config.toml
n_layer = 11
d_model = 576
n_head = 6
n_kv_head = 6
head_dim = 96
d_mlp = 2304
vocab_size = 32000
activation = "tanh_gelu"
norm = "layernorm"
norm_place = "pre"
norm_eps = 1e-06
positions = "learned"
qk_norm = true
attn_scale = 0.102
bias = "all"
tie_embeddings = true
parallel_block = true
extras = ["capped logits"]
init = "uniform"
init_std_qkv = 0.0229
init_std_o = 0.00489
init_std_up = 0.0229
init_std_down = 0.00244
optimizer = "laprop"
lr = 0.000796
beta1 = 0.9
beta2 = 0.99
weight_decay = 0.25
lr_head = 0.0101
grad_clip = 1.0
warmup_steps = 578
schedule = "wsd"
decay_fraction = 0.673
decay_shape = "linear"
final_lr_fraction = 0.05
batch_tokens = 131072
seq_len = 1024
doc_mask = true
train_tokens = 796200000
steps = 6075
dataset = "wikipedia_en"
Each number is 500 + 40 x the weight over its row's rms, rounded and kept within 0 to 999. Layers, rows and columns count from 0. Numbers have three digits each. The size before them is the row's rms in percent of the matrix's.

# up: layer 5 MLP up, 2304x576, rms 0.0351, rows 368-496, columns 480-527
# down: layer 5 MLP down (transposed), 2304x576, rms 0.0317, rows 368-495, columns 480-527
up368 104:461451559494523566458510550472482507523565472500430461511499543441448433539457496519547527501533482461494462527468466518502500443441520448561495
down368 104:533461480544471544472436515560507479506569488497459496552501515521515527498504459514443569441494488480489536537554486521445471535538516561478472
up369 106:460494463452539484495408531452499554455442487498493505546461508507497611505512497432528494437479506490517565510503448499541422524495552499570419
down369 117:497424456519453473473493472472526541504542480461506413460409488489568535460523486517512471501532497452498492489569490523533489478509414508520466
up370 085:535366523510614439472573513547465508451510495451484554470513509505477551483544465414474436429497518486511409525517536552516459447532494524449522
down370 085:469618530468414527396422442491516478584501517550502500505493447462512447522427506519528576475533501459524532434513406496479555469446535456520517
up371 103:504452494503524483473501419469489519491534460476491511486427535468497433524504582487514491429538421487555442511524518514484498470448461526481524
down371 098:509456511492464484496488477467499475504450509490550537508475532519514452436539463450428498522481449410517516531505479495560456538550430559451581
up372 108:555484498566492543453525497509554492389567506536505517475455534476524467567531413533469567502487532459459480521533490474540534447536477505503463
down372 104:512524454507555504405450448551401500434472466452557501545470485483503550479485464581497540463544524499512513497465475458486449461466533466517497
up373 108:548517480526497521511492531469543515488490488430532517522503490492542490516491549549481447514535489483561488545507488503573451492483507485577536
down373 106:496448467525475477443392514550461577546565462521538506515459465522474539471498515445529482626495493515441463483513512482520431491490544527514513
up374 103:528461543532506511494466453480479502497593477476463537538516517513478477489521543520527466436514493516488408476530477482497474522457486516448532
down374 100:541507546492540414457577491501401571535510515504512549491442559473494509435518520502561471508515479539447478569485499497498465537497518506453459
up375 093:439482535482522510482596494499450456469496537513513553432548489528509514570414399537429471487467548479499533488523478489468563466492500497518525
down375 099:540464455532468481519431509542497488492506455497473496553464439478534462471532558464473576430485454493506455520532509450505560515479481541502453
up376 111:475535508471573504514525495522510499436450546437460507547452552498479457582478559554533579429513481529552443496450469512561490457518516508520515
down376 119:485443482531509448626532470520501507449495512450460469511506513515516484487536517536467487530553456534474497582509501570569491479530498464529483
up377 102:498494442438473548498518542521456527473513482474490551480496501593465444600461496579596478556478514496508543455468523518525517508479512477491459
down377 093:521429488569532479493548603560536545475519508499571431488499512517473549521494472474487440551487500492508513461433555537422535472591520566415476
up378 101:480406490510437515472557402535479535428527436493447567535511512510476486453500515464522471487561486476464529516526467512459479448539465493497491
down378 104:472454521508551480536526475481482472505527535503515494431561481554461578467487482475473507538481533470509463524533487520423440478490496503517463
up379 106:536532499487517508486505517477512516452482450522437539462500549500513548472406558496571504553523464473463501491440502468537434484480553533542469
down379 109:501404566479513529402464499470507431539575486483528555566535505452493460492561507483531461524450442539498388503507558493500527493510546576472560
up380 099:509544429471505575468500542522468497474461465528458466526457532514542507527494514541525450508477497534472419596503436544497400464364579476516483
down380 095:514518458516450467520480531493519492494483606519417457510552456435483474498437440534481506492548428464489547467513514505450467502566479554482566
up381 099:554511523501477536491528504519514479522466474495426496429541503503449547533470535492454510533538467502554433510512492476540486517494464583505504
down381 098:479456485517471439566468529459501555560526403512538501506462553496543438473522473521517508440483498539446462509470523526411525549531469432568484
up382 097:490514487475578571508503548503526567528456556455518502479575513515547508512596526465487513426554479476496510520477477543507483507484577481477420
down382 090:551468564527515504485463460540516497524512523445491539506497455568529480498525486487518476542519571522551471506550497499542486560503452521511575
up383 095:514481440561519496464552497482524464548525548463405477474456518449543451537404542507519543434458508503462499465544506522509513498462446526561536
down383 092:442441490546492426510538494527549510485503508512520477515536452523524454521483435489490422541532521431528501449526486510552503541548570528551479
up384 099:483504523483543477477520547543528540551540502543503526605505566472529458567563432493528481472466443470497518496458570445497440486486548458555529
down384 097:544488467555521488488464546504479591493517503555543502480475491563531512438525480456485543486586503438597459500505426494505517508505510515424552
up385 101:501457507466541530487483477527498512510451467411439518511522481529581489564471504552557484486531475484553486464537506527473469370505546555503479
down385 099:454568525464484463491477462439526457407496464528491434483511543497479452477490480493575449546484530491496555524463412478540473514505476495567497
up386 094:558491496400475510539563492557505527440488507422544463546491557457551444620513472526510512549521532468466508498454486478547504509535530546534475
down386 095:486436505485496511520465443463532476449537597523470531499591500556431472461430473502479503462534501515587532497557477521577477516527509543484557
up387 098:524514473458560503512503582551564554453539508543473511492475494541563489541414507561546422521582528502508479489560552508505496466529560497488484
down387 097:544475524507484437526463495511492530515500521515484491542622475524442571417489488531504455500419488518463458428450472434454467498554451565470504
up388 085:508503470532479488472465496496466476473502492575486532523472500512489504462564493517487511495510521443479482564506444484515506513516456461512484
down388 086:456484539463495529523445549440518491506557531506463516458532519532497490567513525527509479446529485548529513501414480546491561438497544531529573
up389 098:492451467527545537500573517557528464492503459508476498488502476453542508508513503484450490510520467472472453460524490498555501494518457508492470
down389 101:500498480509511520539586509488460521499520484541511517520484561474526523511471467416476471640465480492465488466481478519478509501503485511477570
up390 109:560477527534500543482513505504563530495543461403434517611573507479485534489515511566515508439503488540470559551496474392449497528476486514566460
down390 112:482436498502505531408482517483546541492554443550469528468473506497461510464520546462561426512568463523526507464562528509438462520484480515543512
up391 104:481479475508538521498440466518461537471432480509459462506538552511484524464521484546491486449521501502394472461553506506528394501427569528516503
down391 109:534569543487508507550513530563515556553511453480498453483458509449526479550464543519455507419550385462481516489530478521535515460425416431463517
up392 095:496518550499516484516550481507524590490482396512437483553541452513470527483487458524562487502508474549536493480489494511582567480483563521467521
down392 098:489390475474524509478501580477456457429493500508451551479464525494528489482468500476484456461444550481491515481514484447473515487462464567515582
up393 093:529504489436537515476520502534471502513610467567538487503558577490425491472537538513436430483505520479498510511496466537534451527540448479530486
down393 091:500566543479521491439456528554552525508463508525469518471539471494460499428424472465589519507567428430521482491486502488497563480428570459496547
up394 093:512504529524524515443467476463435580473432432462501537479563569504459553498489484461512454466575517554576497420516450541542480528476526511506521
down394 099:506480506560471531528544539452537532460392438582439547504477506461565487554511476540482508534477458475494456508481454453458514490527479483499489
up395 108:551518513481536494486535478537487538520472457433438506501552555461516544462465519535515494450485512454478512529462531478521511533533567495497469
down395 109:466468549553554543477495565580486497512531548507528507541470489488470538491488476469521592517482476430544505526517500554570520546504495473490531
up396 109:523463514548556440478488503493538618487609503519433452587560475483505527420494565474459446489525441471503497513486440427528504525466485565481557
down396 103:504489484466492502485428482492516476490586528564543534506479488514518503525516460514553408519588537493467477517467433560496480579433520531407443
up397 093:518557506497484542513483453539531528509542505537493518519534479438565538523497569463475484525472507466566495511560453524482567474445483423500436
down397 088:518454563487393496468567508535489511506473529578499575522577568450416556498528503458530542468463508445553436468475555462481505511493547519404504
up398 104:544544533449526627487469484528458536518506499511459522447434512481469517557478511474560465528524466449442561505481477461537498389509501516455539
down398 104:546566516567509548488573505557465431526502529514520515527546522546579532466527491484453492486533501534455485534469528487458527426469492523484487
up399 097:558537555481480476505476566509512537450503463486440564527526472519427488465514493516473474461509505520496410513470497497523517494545512529480541
down399 109:511508497468568482508534593462490450475477511465575542526543532495496464501453484473500512531526502562447544499474536520532468521575585567447571
up400 102:565459495489484501510469495510500584503464534474480455445510606535532488512557515563521510425491526513511496441503490512530473466401469433547514
down400 098:486564491479499472473538525459529506503520492507508517543468494485478428527522493468531456518539461586554462466579475541377526494503419460491480
up401 096:555480516401565492523501525472491585514543491510492501560535481475484470499515547522474519430515497480509540441464493446494515472523505470471460
down401 090:490502449470481550491491523540528465531560542508512515500501535480531534519455422476531524477560590458543417529474486509516484565496481537513481
up402 095:555520518532499542452398516574440535526430451496468547471434526439496500499515491518495539437551527464532518519490505507511581440497454470500525
down402 092:499524441525494491375521519468463497437530465506532520495573530473494520503396456466487499536496572494546452469476465546509508448465523553434448
up403 099:476570573478524476511451469539492562484527531503463487561476540479499598467507455480434454486512513440491469523513497523573512488527540507541509
down403 105:487499546576472438532492511480489514524480569509460554434505490480582442473503500483557465540491472478457487465503578458498552518500490533472487
up404 099:493451517475465489537535500533484494463517545467439493595472563509475481489480436478577446459448485442542519454524437500561467498478476495529469
down404 093:501405509513595488633557507495468477532514498493539461462444461483496555537455460582459469548410503428470468566543551522481517526528475551550524
up405 094:507543447528532529439521470543499467480498519514522453557553538422537454502480483567492449484436514478411500481432417502507569434506487495546482
down405 100:543480521518477461396499531485497465438515451529450544471530454481474440471487528453450523553473553495541510519504549500455472518547505518530494
up406 095:534498551543496519547469526514469535483486478482356498549556466507540478505508543478494562458469456500483471520475500483478459450487464577472461
down406 086:456493402498498493535500552447502480526496458471512516525455485492488494462501471464521494494471494492505508530530530486405560503458504443446535
up407 095:511491551441534545499437513519493561532533503489440473496435569512511419473546482544550457493548471544434457410486562518581452467487514507518516
down407 096:487525472428485479503587458402515490580491466523537555509453517443498498519435489550518604461553468528525474518495529482483449513500431447533479
up408 091:529379477493560419529485520524524584500531525491365496503531484539482563494474510450554502494548487405447516516454428470500472514486513511523497
down408 089:435480461481540528572485498504492457518534529460527567505500459499563482572505541536482552559548523521531489464509521476545542460561510538435531
up409 095:575514511483505506490551447551428497419489433534494524528507581494436530522540496522550500462524504494495481503478538484518476431501454466519513
down409 100:498521509469495557479519460483562552521482565495488497521457565502417444547471525493527479502522546506496493494478503567514500467509512446489485
up410 094:487538526475520488510528495512526545510514518489459536501596475444454457526481541479505461498550531489529497507509444552523523521460481533548494
down410 094:472559422492514591572559553541453461435493568529486461573456529543496502494482434457480506483503544535512476500530474519478489468532518451464495
up411 108:559502566515521480495486540500483470505472493486427490466545483507516543489495537526482505484516435504529499604433522533520493446450484517535372
down411 104:422499436469488492425454479552572562463516477488488507522490509500496472439520500396511501484469525488551453526512521530449481508493499502453432
up412 093:431465502494459523404522487562534493487471523478545518475487504535500457493483499493511572554477504497566519493517493566617477491459493492524484
down412 092:524435454516528534478461516554547535543490479468489560489509490525502502489471399527469532460501504540535578420502520509432531394477532526447485
up413 104:491478541516454511498540502559482549534494446520517598485535521452487551523473458486520510509527494506486544600510448537481522475541589514506438
down413 103:548515479593440513448476493548534506523475548439551528466511501454568404498466482488524541512444436535490458554444523516555490517427542509512509
up414 105:531507458542455513504475525467476542489497491526497578541514499481544460589507432502500551406508525535484498531475435477543462464385445519530480
down414 109:501515478508528490485462503436525487548489430445561552417543463431487403520443527541439523511521523519509492447490434505558511543531480465493432
up415 103:440575487514520519463530516528472525453471422537474478471499488511527495544465553536509504497485473453439479429424457567548478502524513529503538
down415 104:529494488470506483567545496542514474494493503530474548526466567510533470508487522527555513540577502428481493573455500530447552495494449512518553
up416 099:499523450479519517494504560488474493533419429401479515577459562473440465485508428566458474415535547432526512489507525497535518477462506526467512
down416 097:514510607482422461446598520535528560446479528556466518521486537569467524493538477442439503480552458504557507521476514434496523528555474529516486
up417 104:523467463491584557518484529604477533528470520452458459511473490507488486509547528515502512470496505493466530536501419472545456508454521502557454
down417 103:504466514499494528663590596483540526517543511447480464474542458507532497451445551497488502501523477423526539474524455538483512505506536527518506
up418 102:507481521497505475419474493470552531503479512499435485458501460534483549570426537482520544501571518453542556551490536444524525463458483497612483
down418 105:423482551530549548477546519480509471464494503524508420510551485501434452506517563542447532472514516584449519501531543455478569453544503430480431
up419 103:544454457497542443498451473571481550420522495429466484552533549497443598489486441494513445533493524513517491511494412490482551559468556518490405
down419 102:531469524467438527619488517481462399509538485533479433486501452534519520468579456476519505509517481509484477485454527487569480536611506536493480
up420 103:461470452448536517494566481550438499530492489461479446538437491485559570522451482519489524527542477395509507473536535497512484406567544538447453
down420 106:501485587588501454485508529441547518578544560546454481482442543573476517489491515448443491586426435480485433548475584554402512513513477489504523
up421 099:480471531542540540517515418538534504510480500529518474540517475445534504548520501599478431478463513494550499551518428543519499505515480477554537
down421 112:533503459474480480517450497424442534527431467506504514462471502470543522416575556508507485496508564559484449505547517473489550466501529521439521
up422 094:573449540496503437488461509465444506518515500475482497635528495528438494423517501479489414412561531454460501490496545430510496457504505538512506
down422 096:551472449527490559485492468502589498512544515461464554410512539497592491524457534482513458574487557449509398495526475513457525467475572471474547
up423 100:437507523470495530501460519552512493514489454501468454496466501544479483486461514543507563438471483535492514446504421574474504479529498555542544
down423 108:525539517478475465512474381457476434511446572509473537495441539489570445431513461430577530512504505570454418560514498420510486473502506541494508
up424 084:459486433453488468466476569537469500438555536531510486571478468534503458471554444574527547449535502482456526430527490561489597462464432493498553
down424 084:491471571486550554436503433478548544483480472481537437465507500540462517482472516578502437496464505485497491459541535519474487506491481444507571
up425 092:486450502473446502511479449542450564528543475483501559460465465537536581482471620467486602530448504449532503483532432547474460467527486524492468
down425 091:540485601584479459531481493481551520523552544522501555489469426485473406514492451482504457464471458433511488511452522440479486539507531510487505
up426 098:511572538511481447457483472487527481478524456456405534510474534499479493545505485504513445401486488499439503496447417535526502447563479550514525
down426 099:521457466549517534482569496468457449494468453522457538549480415495449503465521441443544511497521568483492532506536489506515566497546510568448503
up427 098:482503571524411483482554530501516546494537454498511455546479511407563550530498601474489492509524458482541440516447483439476476514537438490450472
down427 100:471491577526471564462607451443516496538534481529503441523532490504480486452466497391562514560480439503470499499500469439502505461504539542483521
up428 110:594470467495522504470524467556486563496551435473508524538512542451505455510460473529471505494542570563551450497512494503506448431477531492555475
down428 119:487519497441486470475484496500503515553481493464484530535524564491481497598577544490552464481569429543532516547536510521471545489477512464405546
up429 105:446486469538501493483487453440501491579410395556452490571541461580415563515574519532507455475522513449499507560521481613500445507498494448493496
down429 108:526490522456522527478536476507503502504556575604506598444499565468452475463515445515435484554481451420557470494521547461513504553456553511488458
up430 106:547448531502546504483474508508476505556455426505479565501537513448506491548492602556531540497505483467441509511482437460497513501466440519570520
down430 109:475490435510476457476473498504552495549498527521507405485481491560517565532463434469550500578563586457555504478565500469445444460474506401452449
up431 099:501569537522469483450538517477517527461552494427457518471490530487465492541471544446502522428495581497487412496479478502537520477486472550450521
down431 088:475505489506539585527548528573547493571428550474498512507507521490498514506541463513440449522465503489507480581475499589402526508487554505541533
up432 101:590562544522484460508499462516544567480523529528501535480524538422508466541537498569473500503482450463474490472540447421533466468446548510483474
down432 097:468516482499500508630509499480499598508506551498477501497477500508565511502521454441602508489571557511468500498443494540515462513475442519490498
up433 090:467509416504522472414508495472497505500475521435471505523508538528571496474502478462524473409466477491452460511516500493464490482518481552479494
down433 088:484506510498539576465492461512475501528485494511476532574477471441495469568504486539485456548481473400513543556514516515493477585501494455488454
up434 082:598519447545559562527514537503478535585489507410475457514464520490542447519506490555539472505516494541420518541412474540527501437407542466538504
down434 089:488428482452432489502433447467525468488487511525530516531490468450471573503463522504483525470451542540555506500510500542539450451563451510456452
up435 099:447463579525457518482489561492456531500474467552492513547523481523422481516480502489508497429490546438480481485518468528528510515454525535550532
down435 096:457465488478522464453419495646582452460536477481539470483460492491558484521486550486533559459454519516497448464486440550431448506493453533477481
up436 102:527462503495525539433564495489553472504423471577477510457543502522440519589487535479539502462515446421593470564541467494553526426459475462445410
down436 096:460461458504478450419424493491519476522561451476475510511503436492471529477459535480487499482513490517446478500525497470491523439479521421424519
up437 098:527537522515555526513512494535496524475511493478470535452521500436499538559565475548437498542506567516535444521477477527570500454432498470556520
down437 095:524519472417499496420485515457446478474528464486526456505438486498506459523528486536567496435453466449565632547475434537486486464479512472493473
up438 110:541554516511474482489429455483445537497579486452516486474426591515569482477480464574474477538550512463476479475529469484548483445452508533485429
down438 105:564555575436435522516476491512528571506573534539535579464485527500567500508598520542526516592533548456499537522465509509411507496456417503441461
up439 110:568438453448467570462507529511538506541527495434474484486494598510506514540438476513488460499494512489506522504516493510548462433436522515550485
down439 108:469502473484480485453449508449525463528564484462543463467511489528508539478591530510470428539512551476476443500573456519578494491510476568497517
up440 104:527537511453485535456526466532462516488497464480442555516459570521529531572484501527550458520517452501561498471571432472576494487454553523516493
down440 102:479407502473539441557510544448506468522475460495460479461451538480481468500453480565522499507428573442435481463505551524454508524474474410491427
up441 100:528474432448456497508484576515488619520552494488498502483465526528552449460520490474518492474579542505497553528494497486505512475513546520553509
down441 100:441490481555480470515499572442504524531518488526479461530501548457490530554516487548526465512471522575549501457462458529517481496485456472470449
up442 101:466516559528538486504519512469514512547525499494388501510493488491493449472568491482540523457504448493458524476468461528489494462463507557489565
down442 090:460560565517443500493504490523552585495530525534486525527530485460549495498538467474515523509505445491573503557504514509485531466472557500526530
up443 094:495543526495475465515542484498526524497498442493527527527483490457524415493432562518497542528455511475486507444491451533500395488503493476522371
down443 087:460478500520492525585435484414496560526469479545554491457476490460522539520469465477537432424482464507497486450499532463533445477571463500508552
up444 089:454484476478465547482526489496418523500537485455444511544439519555497501493458459505586566481508542492503534528446483479477441482533533496474443
down444 088:448513489565475440415506418582517474403488407527506436485477518472474464512576432577561475501489465500490552462441445495587499428476483502467483
up445 104:548380510528556551443494462514551498532511492536517503489531535547529420579457541521493499501554514513522492478470436461489483481522501506532472
down445 106:504561514516483475441506529511470575566463488531482624515530581526522474435470557438496533511590506526487470451533499414469505499518478445432508
up446 097:538478499577523524512504570502514537471489463494477493495501506529451526531532520494464522504522554515506486497504466491579430431523566486519405
down446 097:412494487515473539533502542546460493587491565451473502495576525510566542472447468523492481496514490491430616499486436500465531482390494468590595
up447 093:543499515521514519492494440549515466491432539478494466497552484508428506571490495520443551585540441521544499562392475487546524496502579542482482
down447 094:491491468471465509534493481481508499592582544506514500489431498472556524449501527540616502471487473440560472460536528439496510507510463451512496
up448 100:495461532458497482463447494466518525558421502526424520538534439564469535521467529554538474462534462462447451509550429496493568449535501478546513
down448 097:505502536500467542399563535507551527514502498461463388475460526542536522509523532458495518466479555515539532542437511589542502526525491540442516
up449 101:444507473495540496497548486504505514454477495546506488525515577513468504564565408479498509439483481497550542431455515519470460476501469555474574
down449 107:537528518430492513430516501427475536410528474470446501526519490456458407546503463554544542536461439470485469517430468478454447579498484562467529
up450 104:438569420489528567490516469507408497476526501550489507463595517470540521587425529528493508504477440458518438497511452555509563437510497553528439
down450 108:512519479516437516522459519419477553528483483591515497518459429439553513480485462454487490554472461471506505513516483518551509529570459518522500
up451 108:445565525433458555490474483544564527484509474519486506553450509491504610528498534537512536467545496511483489594456438487531560505570554542593500
down451 125:508502453474557505498493547505503522502583490481499468568566526460443444507523473534458522492531560477478598535515463522491512534472448466497396
up452 104:602433488450438504440505576492477541421522470501513535529459538556516498524459470504495532463509481479519529490470492485528508470459497570468512
down452 110:511496544549491478478460543517515509572487477515488509530561509447519427509414534485491577560468452478507513472491449475515558500474506463501396
up453 104:514518532465564490502535458501553486550546510498462510439550527442490508577447513514507509533551442553468545472552392431483489481417542518454545
down453 103:553478490521480415449490475437499539474390466494427481508472495467462496517576522479493556480472466536527509505559437444526550510457409470484534
up454 099:505541514503530418508465528493500523564493542450484516528540473529521512458499569527544502398578532443467487492438392548568454464474475493550529
down454 099:592435522486401477425511473502530435529474445550410529517443469473516445578502496531509496518491475549517485510504561408460491524536516532478517
up455 099:472532480482464593485527533531461463456485512441463530548491431518422475533487498558531505477498520486479447502459450510554477517486559506495551
down455 109:496552503522564515488494503494503482513537463517435446563532551475442428497584503544526506527470562514532498457536438595506525486583508511435527
up456 099:502443488565528465479514525413481541516517542503443451430557562477474429492507540591498467467567572557472555556503491535510533509511467482560467
down456 094:499486565453517476585529489472531525482543474512494529596476447473452492457490463458533490503510461482486512400507528487451490386510545457498527
up457 104:503482426528463588499545495528460516496591519503505499468540509482502492526433509515500465478495456511494459469504514476522551462457560449530459
down457 107:550498514444553531425550523464615526534533430502444460444446479522496457542489511453535402468433532566417446421461534536471473490458521581511561
up458 098:475502449477479539485497593477497527454505467452504532463526505520454556543489459495465493440478537448448496501524485614515480454467518536533523
down458 098:512518467514576523449471484467487528521540537509549423552483542542470482458467464535525468449511503488493553589489465482451505498571512479495458
up459 110:505504513503504479503485452506519471463521486525483487461519531513485481499485526499491502505525507491485460476579474475527447507543496499539502
down459 113:485530497486547537537583473483459523512488543601472504523516562486514491512510581525477533464525529494502406493567510584489505512438532485515528
up460 098:571470535436487522493536520478516500534509496449487540490599575516467505537460584509446474515502509540483487428492485475519511477530504461479460
down460 094:505519484571503472517437461549494523468515499490490447493498469498496515491557534513542513500535449479458534512499473460496469445486545487550590
up461 101:486514537476484463488530566539498484509432562529520556528562506443487490539493461479526566586575473472480559544514422475529515517520478523458455
down461 103:536468538473454524493533508486458437543464508416455406505511514582522499542516516494484472568445475529537493503454513616490450536482483522527541
up462 105:517507476474504554482517531533412597495496473461442546586532506447524549548429446507477575499465480505563438475500486459526468487512496547533495
down462 105:483547538428485430400548476482538447471513478494513404457409430542442517521532502525485417513480472486458476444545474487521539533473582497474468
up463 094:466511468530455577508554509469554529536549539559494464429534615504536478475473497504454509524525459473538465484498543500533491454462444446509469
down463 089:512497552481518457509500464555535521541448550422501457463504520517516531517529545555562414448512487457481508473526508471456507410506557511499501
up464 101:455482517490458475504510540515480589460553492545458389559545478464542447562425518528536564470555393531553504547491475523588426547452514465547489
down464 102:541455495463438508518506537532479517456522521508481533551474517475548523516497522527492510548530455491488493499479493502478509521473535496460501
up465 110:521480540488539516475428477437461558523465468451502499489508536464370546571489512523512552475469531483577574525532427492553507497515528551518486
down465 107:488544488497438486420494531433521510516469499496506472452540444519509533450515510418595444511435428513530529478515462430456480493507539520519462
up466 097:470530574483562531389519470537526492434517505549476511527541563403447470547535503525501552509434501451485519548467464505544505452564486504511473
down466 114:468483511517539530449436570512488509487509528482497505534468539441478464472493517508520466511469527454413528479536491458537543541474481436457548
up467 098:493468452443511499396479553513507506459533532507489419536469550522435512490490486525490527464508486495475545546459514545459467403481473510559523
down467 099:559608492484496487526460440474469505538529443506517565516485485434568516471535572520496488481492478500495489524504451446589551561569530509509480
up468 110:564489509548458565474481556536498514547491434481495477495560584512480415487432446485464514457462554608582493508511452541597520466474563521492470
down468 124:502537476532513523446524557493483462492461429529532465507535460528504539446486539464437522490579488487488449434581521509571530435482527479510520
up469 104:555473528511489457484475584500469527515446469521467552576525495487473511510513556568451456498482550508477490480467504518513462401536445538543475
down469 100:463558541475498567496524528503574443507464470551545504442469478495500437430457517453476553570500474551477540487518390435460471472437523484443478
up470 084:477508505467590507487478542543533521460508505487498601482519528529502464442492454490459555513518495439434523590440523549471494540384560572498547
down470 088:516540440456418511452476535455492495545471546559471459555526461554454547572491537521556478465468497540532492466536470506568466514578494470574465
up471 098:529505422454489480494555475575519545524462428524553526537480508486532538478515544505536469490503496434486479511580475557487432455462512523522453
down471 088:490534491532459520463471474538445540572524510537474501523548595494432482471415535549473495393416480511518436495448487495496557563485536560570551
up472 111:514462498544551505483440516523448522413545493558448415519540509549457573494528462475510508475531503502465408517492464554533511456410515482482477
down472 105:469503535436576506492581548554433514553504535459422474499490515488518477482517519491504547552550518527526535567540490577451479494477536550505458
up473 097:511551470447533481505552529534493503554567478535484452511517452465543464506445521517421523507510481511474467581486504505529449452490538473509440
down473 102:450466518539538503476519508509499547489552474486520457509487562534451511525557507455486554519497568536548543528586470472497495561516436498424509
up474 120:524496486485479476431462482482497497482544484509545489592548528517464508524450485503492456438541551485510481485518447467618528512536507478504487
down474 129:515450545372470452430493529514536482482589470500482517487431454461508571517473405538469492484485496471504486457392537524478536474501502431479442
up475 101:556473483526546523494494560546465568488533507503505540506527515499463505513495470528466494471481551487497459524484472500507527481475539425464418
down475 102:474540513522441478439523534477456472464519500467486511516537522490493436525456495529467516538532514441518495514540502517569514523484520468517463
up476 107:539454481547507548478486495512483453520463418499488602511530555505454510552481540547462465482532465530449466507488415509514538475450472441480438
down476 111:427526464466579492474460518492488503532504487503455537557615506485490475497568516468516510509491569530543538503521510482537492486474499539496533
up477 099:583545537449571541512477589555484501509456475468459543554483508516566538569507532519548492480561448451496481564495391526525419501486576517548465
down477 106:457464494507496470452540540549566470466486441519541358516519456464496517491446489533498549490531529507646505458470517547450538493534484442511509
up478 105:573501429468436521471492483555522490502524471479485551489470558508490431487515533526509506431524513516509508642528450423565458405437483466557503
down478 107:544512446446487493422554452497544533524463452535483494525524528481540539529504529502438480490490484565469532505446492542519526444455464496489509
up479 099:455511401416514471507439500470505455504475543480444496518441530473530538460470552521454503491510401411542479513489489523550458481520505529503433
down479 105:465497460477527484500448468514411539463464510516551510501539474528527427559528562533469561405462528559488533587482523490522521541503481515496575
up480 091:544514500499488456478466459504545572497518501465460539467491511468562450451388477536545451476529491505556430400528441467459432454569526459460507
down480 093:466466534535510517449478497507510527479522458500541409493536471459485516476530419459429451521497543455456520501500507562527429494512480441479451
up481 111:485467474587456496490542511546452522461408441484502482457526467523541518559454505554527548496476521466475509499547446463500506489538488515496511
down481 119:486447636513429463490560523535487519473464481513474482390495518588530547442609467521462502545475445495498465500450518465478490481530495485544528
up482 100:573508492546624481498453463439453523514540550445435454488517525488485529499471556645456533527534473466489578486546356434500429507514516502621502
down482 096:495449531501415491516554415611542488551444441551514483455542501471554485541523480377493486492521496559504474431484539496485502508481542578523457
up483 094:554487485495508562497491495433452495510507524526474552472565515594452544523479510519471490470511520508527532536443517582516416495474532506468397
down483 090:480534492510483480525520487474549516501522432502504470545414501482466537607449496498544494464466445468446434478505465482561486496531555526517579
up484 098:542513499564535457527464479487482496502516503566524536534482499456451501462523531525513481421550486466470482482472508488527575541499519386529492
down484 096:432509462445557504480493441488479509436535487492527494565558482561441490547515484465472550497491485467462520507500429490567522470473527500494437
up485 098:524395548528518420471447561532462508408447508440468466532555498493397478480564563505512463507473499514500526543508523524621517484525524473510492
down485 097:575507426446499497447472494397486546497468476425461555529487505522487514489547524509485463501593492485498596573468419453512457455579486550483407
up486 089:489446493420469524404544449520507530488494546461561528494448522451513542481493433491537564528499485440457527493538532506506500487434440471529504
down486 087:497476420480592549469506477495443538513524483553544478501494516500429475544486564468436545475475459529459485492501459474557525519475474468490522
up487 091:559543507530507529408480515496445525556444402488468527554431514547548462512481534514503538443530530445411511528450485500457487456469424431503547
down487 089:550497440516543439431434473465424432442420605528486552499520440426483513486535425552410448508539505533488487560473453446491560441500588473516448
up488 086:526438548486538520518449541518541551408496458556468541462614439602458491593542481539480518457469517518496507499487462512455503536521564493483554
down488 090:449465464568536530565517508454447485568510474455526467564530493513514527451480503427554482477583499509437523541529483492481527460521484422464412
up489 108:480523488492460536464562497474519539506514449472429481461484493476514529554505501487492476446499515422449487462545470471537535455550508511468519
down489 113:541436500621434468421505451491530541482510455518535484439464508460538415527529532520458430470459487472487482507484528443506526513549522483463517
up490 095:522464503504565481505478489602471532504430490480536491478445613435505463500535455540447526496519577527521455407529420504488580507488492524468524
down490 094:481507446478482506455492494426526548503546476589478521574569463417468560614487442481563451538504516393472594525492497457468407557495506521520404
up491 095:551401524466559493511561573571463503540394490503415516495526516540460512508453503555442454491543464518476489463480535484527545586499499508578511
down491 089:490504576463470497626432542495501456455581503505492562481528546567547500526483476479466508516438495538518450531521512472499514497556500559450514
up492 092:545506462420506483503430505508481542499522457432511542490494503531532495493464496490522545456562390452440505464490429491535582478500424541529452
down492 094:460460597585524428549504502451474449458471566516456508493520538500447518483433533504461440508409519512507519506437520527513515503586530527486524
up493 107:525476513465543490479543521485485475441484420515506567471484547573566501510481520485547538480524502545589495512483505454500519493441564504491460
down493 114:550526521501505553445469496506485520468548555575498473496437538486481530528464442525525517466518517436525515489523548458623524456445408532452490
up494 107:421533498524567549465487473538525466551463452502512578494582469523490541486508507542604489439592483521445521571460467465468445491520466473530472
down494 118:435512502544459531488460413528487518437420528443527555512527508471565547497534496460469532495463489624464502528495538494521505445515444519561472
up495 106:515427495469505486500484502493511556540545486448485527516540476490528521540434420548535534454564513440421521467464460449455474477485469516473471
down495 103:530480513495551495527521506506517412504504546468465521517481468491508450559491532431514513491482519444464483486566489446567502461507582574475456
up496 094:487483470563439510500489457490500527583471492467483502563547460450496474435421526474472528462519572548445411539506470513491502460469525475578450